{
  "n_layer": 12,
  "d_model": 64,
  "n_head": 3,
  "n_kv_head": 3,
  "head_dim": 32,
  "d_mlp": 192,
  "vocab_size": 4483,
  "activation": "swiglu",
  "norm": "rmsnorm",
  "norm_place": "pre",
  "norm_eps": 1e-06,
  "positions": "rope",
  "rope_base": 7200.0,
  "rope_fraction": 0.75,
  "qk_norm": false,
  "attn_scale": 0.177,
  "bias": "none",
  "tie_embeddings": false,
  "parallel_block": false,
  "init": "uniform",
  "init_std_qkv": 0.0565,
  "init_std_o": 0.0,
  "init_std_up": 0.0565,
  "init_std_down": 0.0,
  "optimizer": "muon_variant",
  "lr": 0.00523,
  "lr_mult_o": 1.3,
  "lr_head": 0.00992,
  "grad_clip": 2.0,
  "warmup_steps": 200,
  "schedule": "wsd",
  "decay_fraction": 0.568,
  "decay_shape": "linear",
  "final_lr_fraction": 0.0,
  "batch_tokens": [8192, 16384, 24576],
  "seq_len": 1024,
  "doc_mask": false,
  "train_tokens": 88000000,
  "steps": 5669,
  "dataset": "wikipedia_en"
}
Each number is 500 + 40 x the weight over the matrix's rms, rounded and kept within 0 to 999. Layers, rows and columns count from 0. Numbers have three digits each.

# q: layer 7 attention query, 96x64, rms 0.0969, rows 93-95, columns 0-63
# k: layer 7 attention key, 96x64, rms 0.106, rows 93-95, columns 0-63
# v: layer 7 attention value, 96x64, rms 0.0979, rows 64-95, columns 0-63
# o: layer 7 attention output (transposed), 96x64, rms 0.0912, rows 64-95, columns 0-63
# gate: layer 7 MLP gate, 192x64, rms 0.11, rows 0-43, columns 0-63
# up: layer 7 MLP up, 192x64, rms 0.113, rows 0-42, columns 0-63
# down: layer 7 MLP down (transposed), 192x64, rms 0.0577, rows 0-42, columns 0-63
q93:468520555580493556492529507439457443483479527475510462510515487500603539484467445482463491495540506478491544493456537492499526513510445498461506461476512569423442436464533494485477476463478477
k93:480516546448499437483440539556539499587443483505492518501536515538494483536474565526523566502432510459509488528540534508480510567575514457526421514470430456470494472495541457533456520523443480
q94:483506566496460474564466479523547482546508486486513509512511534596518493517439427541519515501454534506496504471436468458445523507532498470579463512478521478531533504434438454455459501579438522
k94:488504422493521556529500440532455492592478544445507427512523500522504478517543499484474470513522491500539527470533449528511482502527480536447543484484512524563497487476483469496486513501590490
q95:561484393551490550477443500519559492482544442502452480544520461508421566553463487557521538430562444543534487577564456472467551468456528501475470508486460452524438440523640511522492510534493561
k95:428500489492456500446493484484544516532482499520549492495519494441525484459486430444447509478527600562530512526459493530474505466427483509474524475478496584492496491452452504530541512498577490
v64:441473499540504502533499505560523487485400530470469638470516456476456455467488519460484516414522543544443492544503508476430483524567472485458560528561462491577505523551464522506464512473505519
o64:494517457502488508491499465588491443576485418523542535454502542414533456382435574483473477482454589418533525441468456486553491525530543535480437535554434521556474559493483531448495438499544490
v65:520420529581478516551452501498512485508473452506512539407440466546482453482582628575528480424469526507384491510432490522505512524517466520482467541465548491495464488486397495469502488444520515
o65:525425564471542567525489528440488410505542489551513468510435403404468425401578558563448510408467539455501449560480462452563478486489525459513478545493533515524446511455423575420463488407555538
v66:494496522462518495506453460510547519520520494415530483527508443482529533494523530472483506554548452449495531411441436538522503516538527485497559461537444495529557409559614508518477492446488561
o66:567509473451526431518499531513521484454400531517446550497486537513448560508449602512491394525551414560445528484511470480599448451507578526481519464509488530535545462547510490547587499480532487
v67:520584574497515526510509483483497378489469495517474537474564487474378470570450527483489562534567555487541467516514520539536545511460449504442535448507471452541568517468453508562501505438507446
o67:504517508519506519474501431489429453601497525507515597545408538474509481466439536502524532522458511425594541527523455560572548443526532532456511496422446378482541561444532543581534577591435412
v68:499440494487479499547540552473427545518520452454489482571513565501446413536431511471422538529500533575560513494539471595555463486465414505473532545531563432493390458454418490551540466526493445
o68:471510526472536484457627503475470531570486585388445509561468496558512450493470552387537572523471535403548390441471489601439518418519464484492480510486540391512404543558415480526458498500457565
v69:478465484492509442546489473556545433478499568486433521487529482490503500516591524524389562460561550527432474470496504519551529531495468512485479510502481468485557519489579520525519554473492571
o69:525448426476513493480532444469510480522536498512490549597537536457490472426459639511418526503490530587473501590472490415573479538474460542420500471472481471559536489527520519545538500503485425
v70:493409553484502477547524431506402470463468507468579439493459500496475553554444489552527527505486513561435481470550540463505558508499518464516516455563510491507471464594491427456575486481579535
o70:572511537510509639544485479496431463392489605500528479484463502523461474484369422481499552503544471575498525415458526422455525510505511589528477503465522424535463556526525463465486543470617556
v71:475468543453419470567550495577503527543573554601434445516541533457365566468506453494442526548479516471412455478456445513550535557488522446422527521434512522447468555517429543516529585563490481
o71:435522567460507564498549477437501519493484605617516579478470558518432491468508545446430572528457532473386513531501577498471439684433494381514464465440528361497535481522514377491462509501478479
v72:535432455511442532408578544503517418560428517439518566467433462487502494437515429494521505549500456508545434509509511438498510497534468503578518397523529443514481549548480447503512411507536567
o72:519563489528484538471530454518493498570504371470469495444500447537501477488450372511487507501513521516450504473468493421552571456474548666530519569575638474522573519443540525536524456438506539
v73:539452471519484486470573464431463510484381521492538435555485526547471491489512528452574519416524524542522612464558520521498505508457493491530485527512505445468503571528539476409578513546564484
o73:462467405507442566569453450521576478472539542419566494566514549579426486491518405463565600521625490557584461463521495442511534490518416512522462549533503470465477586523450511456493489475609549
v74:516527469442453577457482509501489518511490482484491527530475546424520491514545474535494479490461436505555513567567517484499491441528410556512514479572591512574470449479528567546471452544512478
o74:574496469433524440409505531587416504544475434427497490473518492499567522610526466460538523512474500484469425490468558507550534500515460527501542509528543490489440474520445567577472469497431557
v75:491458501499378531507499568509543444519550520498450505498431586494524519464463475528502530518509504473494452498486512416459583518495582506479523435431487534495508492499505492579506512564453494
o75:495519616507457514497462511406511501514484434570460506466473512501534497563446481540498533450437566573391503449456514494416530551519510513527489496514512505503641465515521489496475520505414484
v76:502483446427564505483513509567517522485397538504478557452580411482430456449460435488484486398504531507514556552538497498479451480529517524475531540523551473490467552599521529421438574512482470
o76:415500350517497479505510489646528523586457472523538467414550563513502427425509485474469534560501518464561557489530511476550489621460500470496402484605458498523430476497532532450499515466549442
v77:527445542412479492439509503557543364493478473453510489524608430458452468468550518538547508471460488472473528416487496537524450504446526503451494505446449442444451455448529501498525421455569486
o77:504487519434518497519537492491560499549540598501505509543497515610461406505469567615509550564511434524440500528516504482571514445446612538585487493511511437492548522381411564543550514514548459
v78:500596562593476483484491467563484448479456518484496485536549473521483507507523535509546483508513634514501480482466528492586533465484462474504477464531494483562480506554464509498552495559464503
o78:506470529513521583506486490500492462486494474481601496517530480515490542470413513492528519517504541434594538536472464478662562468498461484575509507400514461476564540518474460464504569565453487
v79:565452441474532462486488527472483441457530581568441441546501524475506476505531476494504520490539456487493548507523549499523539555495468519506509469532547565439542550465557460468530508489486502
o79:511474422518520523462488493443505500505514485477485537562494548501426530544598433550499560522543527582455453514522518451494460558587407533444478486541455493513538485555510500590494518528507508
v80:541497473517493494454419439475466552510502461455548529475590403493497462521511494523487450532501439472436544488417499600520464536483499503493499525533419452492541498527512509458491523449534489
o80:510491393481505478545499518466480513475519578485495494467525519533397480482526534504474401494509419441526471532576513553606444423449622514518501473476497568516447482499518525531514478497605493
v81:485377526573522427557496492430454535493520448533493455407434550523517462493414485402422514480535450495471437485578462542488503464516566519541537484480444452505526539516560416496545479417516533
o81:547503481576461589506508445475501516454516520537384515531497534424496447456500496409461460394603494550488503407507485499264552426523567495449526526519472438548496486528536472514515466517593499
v82:535532504455520528549444448539469467508503535496414475457518478408478517571461480534411599544539476515483533509540510518500513522556409533463503480596524492482556519525545449488547508499511519
o82:545513369489600536454520434478387495542459533505473511501455512452482546539415542515467550548512486489505517496529557442535459527512445600372503452476484446501437447546521517576514507534502462
v83:518547486577514470529525448486505540500441527534533489505516490542537507481560463440516457481519500495474493496458575449589536571555476484556588524484513521450586528553491440471505578490417482
o83:504503464499394548535451502511544453472458436556549528471504519496399536496593512482460427501523570505521515557494464477592512517608441490474522546455493510543525560549569362488482488513554499
v84:402511544580471499451456534503440487507525530482527385446523537546517560569604427530401477504481472529460431546451426490555473467533482543551493508491535367475507499486463485493477434546534581
o84:557458446487548599532486516534439492457523520451501430604516406512500528545543509416461392466508545416377480577418477440474522457402527489462537495484599419566534482436502483431445473548468487
v85:567490457587464440539532470441522637550578438440558495498455446473507468495490558606486506538562507518469460541475522535580520543526429455481515509532481549547415452500498493498510544477474488
o85:490555565494517458453556503387456521468461529511493489510494505440469457415444511508444465408464471502547352509480503548620478439532503525475576511443531533481395479585561369480484496425535560
v86:455500538456498525524480503566511563473463506527524498532497533561534500489434486506472474484479465525508519487525448496488461444458549522550469495472483457471500415463500602539455486523487507
o86:508493527464505454547471525627515536464486496491481515527564473548591478567474553411517454488495469498479534504442511560420499529462510463526451455481510544492530523503430513497515462500506483
v87:530546441509555479450455571458537442525597488529457484429458448510502519523476466497543518507534559543523496479501492440440524496493498545486421481492502489438449603492449472462502550492497456
o87:437525473536568554481482516377562530581530469459515434519474470447480503467545376608472560496479493507562516549553448482409507550410479475481539521536500525443482443471563526492518580500443445
v88:547516494500571506500466543477495491492507436520562456558482538505545536527488545455463544468541514491508555387560510555479491565464474522474477523516467578485482489457477501499530520481465475
o88:504478552470519435507480548429571485502506564464503529531453557536494552471521541593484526473538467489591484499501511551412495461559444460417518504510439531487491530570411513569516522521520511
v89:493528493481473509472461467439463573504537516576535507505478477457474481560500468490520483494489465451545499474474508523534511491500453458437507515467542512487457526536498467450507534539464522
o89:483533461480485485449474522505490507470500483532546490474472480509435471551589449486493545515557456489520465520555535556520472530438514461498516500498534453461448496590552456526518531532466539
v90:488457511510464532496518532536576519525484485406538541572449493445475519390490502553527531494453566505483518421466520454460501518502528432508514506571564529524466409552554537571526512598478515
o90:509494590425516420510495552494577486497489511546504522426493498544541519488371489529471500538453509558467465421473507442599462535530460502613473493574560505496525473561416461475520530398454557
v91:459473494465488525566494503557455509549489571496462459469440547515544510516574516553432520511518405482502499445537496508516476495552491545472500476495506518489476495515506484536508511485492521
o91:549491481457516522465541530486480503483454502504434502496485499450516520574520566496477518459516555490416524514419562456465450540523478512409470498494543514558525486500499512515474467486522521
v92:537522552469560573515383332569480524447508513504526469423434513498484549499506593503584509465423482428460504536611468525466610373505484444491476513506508527560475384545504430517524554481478497
o92:643466612459538543496406559602438483380430523566539485441447418396561457527517527496524604472524434508527602467571497409529561564506528504535506478398394470424361426525479542540483509500549511
v93:524539548541492534518503474474511505521554510487559508489538422471476466495484432492530535563557458460519467519441486456523545511490545468487488486468425517510527539477531495489469516458483476
o93:475569524546440471484489487437477495435478500552511557476502497496480482504459455549483437465522472499528519527569466544531509510466612527487544472487500501476534482447585422503551537560495437
v94:521462491462508555418427528465468459571546522502538494510538477488450486502473507464578421530450380409532533525514498457514497480518470544414531480493501513558569475447465414493534478475475540
o94:547556483470475499440463559524415505550479455513486546456442458513412508574604450584525511492510474417421536469570466494501491450515602486514520510506432476521545498447510536566503513576498633
v95:490608508532566509489474494517541505458535502454516456530456526490588530560464550495467487491546563538490482500504494513528450439476529485589407477529510501489495508519564489504489481454511536
o95:543469505575546506502466505512532495430491547456497427577572457491576589530408519498518452487530446541552544559466472504464525459477413545493520526492456571447484437521521532481543528483447451
gate0:523450449428545508489511532537495561432499457529458471523525472506514441481504580430466476459521534578424508531474503473526482493472522507457517514498522480502525443477517523523480403486480461
up0:503507530474439527483486478497515545494570477495527548511475534532495475472514431555545536535527544581622497523546509557525486446535465501543510540483488488390509552513477453576481581494512542
down0:488495522459521485489480553504523520549472434544477470470490476521517454469455529495480483468533466535455537492474429462453482491439551466428485516510478503536511532540474516483513404470471497
gate1:505559532425472569514403450511487513474568493530488504505497509461437500534452542513518514554469483495503484489577528504486489459489468475497454522515535502568492471476526481501510481436488534
up1:493458463554461455500611540449545511460427520524502564508499491579475469449535458496453483444536546534438465471453491394501473549504561520580516544457487450454494577518514517474481509500527508
down1:441516516514483439473484456471487477546474509487558520448450464446521488456527463475486440535534540507511607485524461507474512476492477516533559462492549514522502489455409501527495490509607508
gate2:449556479518505567449518431469500481493482505531497497559503541509504505528499465529478528509521581510535445481464481427555524422432502530482467458499431473568495518499449500539485482494455534
up2:470576565555477517504489591535565514401468481549503436514529487540546480571515488456495504477532549526526469543484509498543502479405528405492450431529441534567493494479505517551522452526462546
down2:454464462513520536479527517499510498464519500534457498561546513520472469571541606522520513462483446526510439459497498381533490551489481456481452541504506472507481516521503503536499491531442551
gate3:500497544541551482444498503481480518626482584454445498442472525483534583495520461511472460501417516497559497372504491459481425455517389514520503503557446451538528470529485481520553522450486474
up3:436483508444441613507457418545470437450483510494539503420472490527544507593583524496488463488494465463498418447483477454509499484518520480447513523554481515415462588458492548449520480518501447
down3:508528508453526487529526529497496570522489557455529544552480458568477515534462475475468535456417489533494466424449535487545386511497475580489510505549434507574498598430482504410582466497495496
gate4:462410498557555553473582557473468519479557486487542490459452525507414478479510482413473466515446515477551502511511504456491488570509420419494549487449550526581537438398488547569544522424530440
up4:525520526502476545461499543515489498546470541462511344428514468507492529496537552460487547473435569581545495509477498476485507573532462496515500496448445478566601509470512505528555527434495507
down4:473471418527464445578575451527482529375487519556521520554501515433583561448453490573472571531505516436484536552441496539558466428485504502463628461505552429523537538506472492493489443525432553
gate5:594504466400505491460523482498482451500530471537486535466514573476463507449551449389491541488486508452491474492501507473512501575538526536383536458489538557395556547486460431506549514452438456
up5:482544461482511483427598429560456544456488484410579522537492605547480522477521524529451492447459542533448519472468465545532522488485554471501504518592524446543463421545554529502530457529507533
down5:421477571522496527566457609519523518523452564525510413525459510459534434544418490426508422554559556520500501425561496528542450540440470508483527468544534559485544488591512563529526510486493507
gate6:510400502489538456518507487461477535489533497517514564457473547491562485487499571470475567458489462501474463490477426494455526500582476533480477493482502446466491490526459424462488493502494514
up6:551578562453464486491559461459563452492515549517500516562532514445487503467477536521504511541466569491553546457411560482502500464513483479503455483454494488508498547543464505511478507549468513
down6:516509503511470425487471490521528470538510553534511527506465476470490572460559487477506441559506544548523595452497492512462512513438492476528555467559503477509447455456466593500530484414529525
gate7:516505477522505540517497505499444508512547521509463503508500490488483496493519496447468503473528538509429538524489528463392480472481478491437475536482493422508542505467534511498471498528417407
up7:491535523478493432518474580523489482470520520526522485418511509551470489472479469528517457490491453523560494449520495505607471467540468550537475531506479544443450524523426528502488537416478530
down7:497485508510529475495484546554514560479497465519483450517516459535470487491492474499491562461542460547500532538519469455519528441446512512523470508510477500513521503520518465516505467480437506
gate8:470545469512528452453534466467536608476445470462503513530563503436519477474586476479426456435543490460547423520564436534547517545471496534388562510465518525530468475563515483509545460531528503
up8:510589550511518576511498482449523473487495465495505559472482515505394544464464390499504526477464529549497484498546406485471424546489500455495515504470530482490536551529420537520569487474459486
down8:529461497530490521497466529521511532480516488553515490366469455511494486557475568517522441467517563439478503495510531479464514427431499559459580473466472455441422508473479565456593474410505510
gate9:546450524478455474412540560629532475468469522425563537566495439487519423518516485450489518481511486516470485569480427494586479492382491587504526459542473423575504521368488523568488521534582508
up9:507478467515551448456445517460468500512535520457479509477566582516523507493493364432480564510483507538530417460452469496508457582536558464474569483495467496500495476556533414509507522525507419
down9:480478473492476428525548543507496512414400468485516535504552406529539530498500498500463528539516500464494476430538537417448474490574391420582515542518371502543593453438453500533483520529516483
gate10:500532510491525522404474518553523510480545538478522466437462513535538431518531592547514484490481483549414513509530578457521517492483485523508501577475510471496511479514475489544465542547482431
up10:468542481552507502478460475481530535453547520417507524483509560504498516478490475562534469431484565503503431514452516519503513422529491540493472596537467489433508569495529474423523465486518504
down10:481524462518487542485519536501560493401480510472520512519491480530530456522560472493511530475429441494448389517520547463540492537464538533543492566518493477550549486528451406511457492570453468
gate11:491527477569513515525491435439476557512508557514478483446521458511535460497479500486525491452534398523476489467524528480534496548557432516517529586552487529479482498488467507491515497425459455
up11:495482484532514530545423481462455543514489460554521509526434423535473461564585561469474485475518487442471568545514560519529495497569484485486527527532515523480524567468480506488501533501466524
down11:489506437541499499530435519481482518489477524537480446583518453525441486530500520458478598487504472463475485510466550419539443511514511504480455537482471503455399567472532494520485449532421531
gate12:459477516475547515475521535470517548514515486532509469519532494418550441452444452497422552513506471474521431491443531469614526497511540568518462485529608533452501497495493496548509558505476580
up12:506418490465436573560502506524499561475457515483486554602499486527524505532576516419518497516558505491462514499539490559458497503496510489485476425445453553514568497487496490576440532600509536
down12:507536502538570511488441549531518529479485484503476435482536500576521479393482441515518588489514413525501565573461536506441504493531589471565509470443475506603518396504520472516510454532502489
gate13:526459536467454446427498526555450543474505452493557507515514481417521452465574512401451526508503497474514442542516471478456519479524457474547509487544464450468466494573498482500517500508490536
up13:478484488479507409484430495497461460482544564505519505563481509483517522472466480481472513556491492486445473592475475472505496487551453476583516512555444412521600470460545541544579531550558504
down13:560442477483491458436563523492491545517450463551528471486540463494491490429500520483495565503496500514511339525489479471463523424491402483526536529550457508472545462524598518511496504474462487
gate14:472554496534499500513515489563546510511464558501503528476495444476506472460539484498448513497544540511472502509449495475534508519505489504511566472509476518481543507545503529506477549522483509
up14:499496481500528462541515523544547509488526569432469533534587537520484564504428507540528527484510498462486419560504498457523489525589595442487474558492482498459501548548606531448444568478455531
down14:529460479462549505569520465550524489462533431513419489561570543530406573534442513511580508476495481456496414473515523467526429536530542521564401520467419494510504549571647503467397523486467479
gate15:534462459534455443481540504405508566522509491495528508501429511510477498522511483446510440480491516494477481456479541478524531518475480466517505531446501495495475560480425526499556540508499495
up15:502507516352518487504438447550570446512429540461474546514524500521505539564483525478437472437508531461475517426522493537543563388476490520486485520508481468511566500513535553532525467521518549
down15:487534520559475519491461488473539505459544539496539492469547489427539453479568454490510496514501501559526585522491494494472458451382533498560579476457526504428517460497414493493563504517527513
gate16:512525519562477488478510475561434470492431512493521435532537486496540486456473486460550483495452510457541474518516482530573480544516452568522493560485530462611465516445496512503536458505501564
up16:500513458447529488474520501562548505521521462465526513521487444542495484489443529456475551486602511498556485499444458444579535395492519513467491486479539467435476513545506473470461470466465510
down16:515477528490504464531533462494488505549563484514471523481491504504539605455570477522495467566507502529487561454494482473439477554490429386563424492491440542406524486541478543521527543452511445
gate17:488531447494478489484506560465521532572472439502537495550542520447556500494494494593477517530544526529525490529471471452447484531539466530469490497550512457514520497519457405504506445500450532
up17:492521492448518476544531546522499521420463551535548513546450446516514492531425554594490503523491416419553546545468433495483462500505538452517559478456494409490457488470449437458501454577521493
down17:522563446473505458466504520480525548498470455495522530569555431518540464481495490562483583516470513501515454536474491457421455531456524465492532496507434444506546459478500434525518517491494514
gate18:524545433475465443487450518526517527515491435602546512520513513456519441407517591570486536520510458512494493509488459473534495509496516532490496510541448472490430526512466510494565470480498531
up18:514426492492551433549515539498544425521436455499529478453479483474479474477498501541463445463505517496542486476567534481610467520501505458493464460551488549543505442504517530525452527463545465
down18:472440494530517549503518439470499460499540560486468570478499522532510541562516480483548480539473570459527548482445518549479530471578460472499535494502510456478485520503550520536486552467493468
gate19:451520579571516491426527459591424511509505448502473546534520484448601539508533497505493507496449526545489475538439501459524529536496449522536469469459514553497519614537424556479478531553516575
up19:546475418504507506547527548513530487423522531494485511448496562451506495461475463539516476543454503475473565484502548523472473452513476521493497441476467437492429441423476516519497572521508545
down19:476428583506564518507467472553537442434504420508491476436464469457550503488459500469514518482451510550556473501434496497542412510441465506481555508498509458506502498438504577518556541532491582
gate20:527521494557515517532501433450512421522536519499502463511497504484451496501458505554507504536501443539531458429539503472524477493508496551528522522550468473475549514509524509457486506531482464
up20:485498513483495482501480469557471513504509491520489487470487476434515520544554585481500464506431497456507484454504565512421443561514491434505513553510510498467446488519475546479423461554463498
down20:477480505483500480480485552511549553481524499489554444524503424577484430482465514481495534492515538538510546506491457446513512495419553539481546460498508521536513501476501473514548509480488511
gate21:504491497473495536500502479506498504543468516526458508553544541496502496539482455572482546443483435529484481527479462473456550524535506526450528545560515416484594531505477478494536579554455475
up21:519497507568496531480449492379508523495558448451520546500436467523517519497450483504543522604548584562452557464486536470427455478460489529560468486448501509515549469447538534617498530475452469
down21:492465546532469512510501466516450460488489510498507492358486535468460531444506533471497480540538597467511567478514504526475478476518487509506491458476512594503481520473496524511498471519528474
gate22:513546488466489518479436441471526487499500513411492512427494471478493467471555597565487554479442448519462560449381499544587470480505560505544476549537531510480540564503416522508557528555491573
up22:510484517435444462475523496572418512494490476515530514463492529564548472551504447472541516469600510558424517552580475507518473486513501492514499524534483509537477604447529496548506514493432556
down22:543575492469495447482415499572553499516578474548466519408422550434503482496576513472558449508530458582515474542514477530451514479496496510555510549608548484526501533571524558541538510482484453
gate23:476506509509487504504538459566502466518500497488576519465499445535528464493498530511539514541490513514494492501461529491558520553496514462506467480480541425465477513492494438466537482459436479
up23:443533525436489512520444541564526527474509484568500515492486531494529464496453468383433531491466499432495523501517501509579517528479474484568463529516517455468501525459473507502488495529457526
down23:526505508495423534521507472499459482468492500491489546479447506436537513507499440530483403530458518454480510543510484500482508499489456505510540554513475531518504567497471537474504555535578476
gate24:544539533492530533534517510471496525481516495450512472512515468479564455532535467605565545533517440498543459445518491471507541479456498503475515564547507489458515537418480498547520442559500484
up24:546535470478499486514539484446520521480496565539476537442534506500534555438483560478495456475497513473482474456455496464566420578559464448418475517515490443488568503482514442473485458502553490
down24:418518469473536450505481522466479579421529497452522475494557443473509424462476451472493543442500482481481451460514565470498452465440559488512482472570521549518502493477513474497557484512461523
gate25:511508530532492532530500544487535480479537486562469511551495458526562419453442552504527534505509514547514485465479515463452537516496586498554500487550507472536507518476464482448526465536489474
up25:511521405524528494463486575483416492474505498491502506497503488497480515529527510529506473582507521466532512558515575520521438548521468509470541459496491547508445487533535472511500506609491532
down25:466480505469539477522455524489555517510499523508496474532563475549530431445501514489507542494476511552543500497469457486475520451499554507516511520538478488573490526487496449469546498516461515
gate26:452553534538485505519511467549477537484441507511543538498532500519454467474503474506500422484479565540470480518476484544522494498461473516488518559486536486470443467509399554513481517543518463
up26:483488459524479537485538478460463459510500572483551511483461451423521453503549526456446513571510515514502564495473479530522528522453471522533513396531553537476547488493512497501569435482571510
down26:487546519488517483483497472461463483544473544507602475522504506464579459476556459471451506569539477506471567486467482513542560531441481527522558405550570522513581459466485453527580481501581484
gate27:505420448434483395388486507462550518518533439522471501440442470469518455546469527497482471459536550507499479531471529415537505498500521529514537443529523479488542451424508543565508485496524510
up27:546510495570487514535601535501474536552504404519471506536490497538468528438499488541511490533438403533508508464480462501480462458506492572454491476520548580545532541498525506471549468441463490
down27:615470566484552526501457504539434451527476521456477499527439510508502512423564446511547434596516548521490457433505469490521430488493514484490495510513527484469469466529536553410510531531489468
gate28:437550433561491510464492575495428483541482481529546465538488541401470534510564511372454530504582503499547615471500498475484501507513489515361552517469465499444509498508561487506520483513448458
up28:501534540483509414473487496573530478496505557519543500485467569509506470491482456536462480499468430507497463494482521461497484463506546508502491484530552502553470508489483502396525478382451513
down28:461530455509486609516498514499499516475437473480533452430561456526535486483497449475580574500481591540580557505476504479480471454550470487366457541495503518481449488482554489555482471524518471
gate29:532493498491533501562475506489529549489546467486406482508538543544486545556452493510475491508508475467508487501492516521507437540528540475514439552480482504495449495521564556494436551495449483
up29:456542491481491447491514516498519590503516509540544505554496491477564444475525507437398512515551514544503517462476434556496506490465490521483528496502507522474503455458486500548518504520500484
down29:553470436505512528567503481479496467462525472478450524487515536506456561574460530534533497502440460439527384480526543480497445559539544453535441553532456435471473531515547548458443521497442495
gate30:469537492588511540484490469484513538477456512536497452574449481536562448442506515445475543473524513546504496493494484517496610488535476502449530526548464429447472495573540437499554510515468455
up30:529519468507465385476511523519548549467453544533484474527465459525577431527530518515504519426517497588502518507481520485553566494522546459471486470585554463503492495535480502497557502482493519
down30:486492506539482513456470528493470493568469481538433469467529454585497451500544583555503522488507540434530469521505484467570473467513478401437478487546547417501484494443562543524550444461401493
gate31:622491488432499433415592454551549411497472510429497606520512548507500441418488383557530382505517584438582492538440460501491525501509487539410562451426587498567412449447483543539580403497501653
up31:454495483517499469516511508472461524410525483493512454411503550521473512562481588509390563442520469476416501503503535481531532462499514495540504581549448528387478486529530383405468501532420452
down31:488409439479496562531411582505594443500572510555558482437444526520440430524438465513487439516535641434457573479495493533475566357435563508432551453596513520455480507579517546449453490481536487
gate32:517511512537523596519499516471425513430535498543531444503483555388508510463524529496530552504483477491534499507482534447489515512550483517468507510451491488551480400514518554511464495505491454
up32:444510516529437499515539474523487497496564504498472488478508589587482477482526470477537478570476442496498464482476518545527522464535505467540507514586562550503544460508469524512449499544508477
down32:462486475447497530477492557505518533433500474507510519533500470495526484538481490453534578423519454491535488529474528477541526445496551452506514548455475473556517488500485460483517459500466485
gate33:510533529560502507548474494427434448493536467480540468480489528463537498558538527496445487580545519543516486486474496577512493523515466507519508475492465466484499454465500507516509447452570477
up33:443491425480506507497497503561525497546473560558528526471488504441476483467530465502514508459449513485510564484496513421456532522480466494468576477548534605481510442544443488487524547561500481
down33:469497498466476527454548472455490496557489566527598517465449479481517494444543502520499487521512556527461559514489523501505513491483391546491563437524479542460489478489460540518511498527541492
gate34:490547527568465543448500486520458478536502486564456507508412510566553468424496523569514522476426526518510586535442517553478490449524481542532464513510561529578388489459453502499483518523478520
up34:522521495507456546534504507541484446536462538544489489488470588512492529513475488448505516542484485514476512494459500562498506509531488499457521500477480454452621543558516483467553518479541587
down34:497552448469527460550417485519601483453520535497484553477477519412539508501536506554533524490471504484481542430497489474527523476522460505491441459458519471539527521506369467551520531540516550
gate35:526529457428493548549506520502542541485508518536535521500508545577495500435429525485484510522591493474504516456551487511544519445577503529508480529504547444552458556504496491522535524511533534
up35:546529529459478538514455524474519562490528428510479450461492496441526497532514490534473481478505535453473594527529511560442492552536488470502497535507555540540495486467528495499521506474385479
down35:526518451471485454513426511507539516499494469489474562507531491517440453457470517486497529491513437537519458493511517508509537414497576504540485506481497412500516498539451453489511473538514540
gate36:488458495445567451496487540457511500433501475436463490473512483498516465518499483495505509498524466461576509582437533583517458494475498545508525496578609523553528552342506388494507522423528506
up36:429543509531530508570541493568520528518454481541543462557561483531493485439481546472543455455472509524471442424458530464517533488474541475472494507526556486427494420524490528448530474586468474
down36:499591491492429500529540531486477546524543539456539519497532521404512533487444611441535506493495551490464548526522487510469469513545534570485532557469519452338541488519455533499503441559550534
gate37:516534596463482541497472481527475447487485518485509483442497552464504540508518500503486498420503489500436554531492492456543506474486461494465480564547520467464525508500492393479480540578493556
up37:496483510519518521475484558442534499465542412578491537543473427541459490506492396493540488490477513516540530465412502543511482556520514515496510461455491539545461476511454460472446458446540450
down37:435409557496562485497480459466516477479472460578512540493512482600519478478533421539512449518445558475538539464491518526504543551494487459457513477425515545614541484521457511526523495435573433
gate38:548511475504529459515504584558510531465465510507536493531577513571498466475462550417493523501519485529511503481492451537496506514515477507519470486526447523533520470498541553535514564497548451
up38:546549559490518512509538582439445496510505487482494505489458502515416519472514423514478473459483526459440454513502472502462491494511476498467487539468550517503492509465555498520455548470471488
down38:510461478475488474522503523534513523494469535496560508552573489543579441574445559483496497495532489489532498519466523509536511452523514490523513484540470494485529533472447475523514497488537550
gate39:455492496463498470475536498533394494487608630562554469590494548472562504485567523529486505449422505533531511434495545516528447432532534504462522563539523532517448445403530489516531510438468512
up39:547461523484579491440507538474539557525452477466437557424527479514449449468482536535524516521567455448486378552501485517477516546420516529543540424481482536463451455563427584498479528510532450
down39:479537506493487494475462570505476473476530454462463485532481421497543524450444498533448453498482542389419526542533508471463592563458469487586487466583507607452507477547557545501454534468611433
gate40:457494576464560507475482434509509440482549502531499519477467510526526491508657484439546509447536542454517532432610468488609498559565425530400518538488531520479478524485511541530555478500486458
up40:516516507482492455549532517475501489532496468522553501570449491504506493497469495616491515552471462481473453481480463585503473452533547468508460430519534445463528538486491488485498494512468494
down40:460458464478554584517514605555622457573543438480509454468475413533527523509456572482479428457490482521512497507451494565474531537537497477496441481474522528429509486532517567534586491523520459
gate41:430489559530447499481498551464514489527515457511470469541503535533531469485521566481517479441512565499528514441445567535528537471513515499513570492450477519520438481432529539520509503469513508
up41:545543518461531554495467417550476493499457504493479492470519496458460516532505419534454482539499451471413480504513472464439528548479480532492511503548512437471509490557480507444482535510500475
down41:416469481553444456565483538483532507485563541556539458503489561459543494464486586484527465465493560536558548437481561589486464437566486514493465435498482546512506555505467495479518478572473551
gate42:514527487448574472471471453527496514432622459516615531476473574497556446437494490503570538509481526483556443441494472458488518501523525524537547497478528489433555474559485566566484513404554527
up42:458487524456482508474484496524494498345598448527523559530504527471506470511536501522547448491551546448448485503535506514465493519534502486497505446428553493517480437498502497532503490450531398
down42:526506508510439493496504467550540502571456512447509483535436494462446465582557556487523460536489433564489446595541513486542514529442442523476529577489457412456476530531522457511422481550474560
gate43:486463405520517547503488465485576512534492524518481469526500536514479453459489518476411553527507534508501508443476505487477524514460505409474453483512510428555455488513484516437496504486477443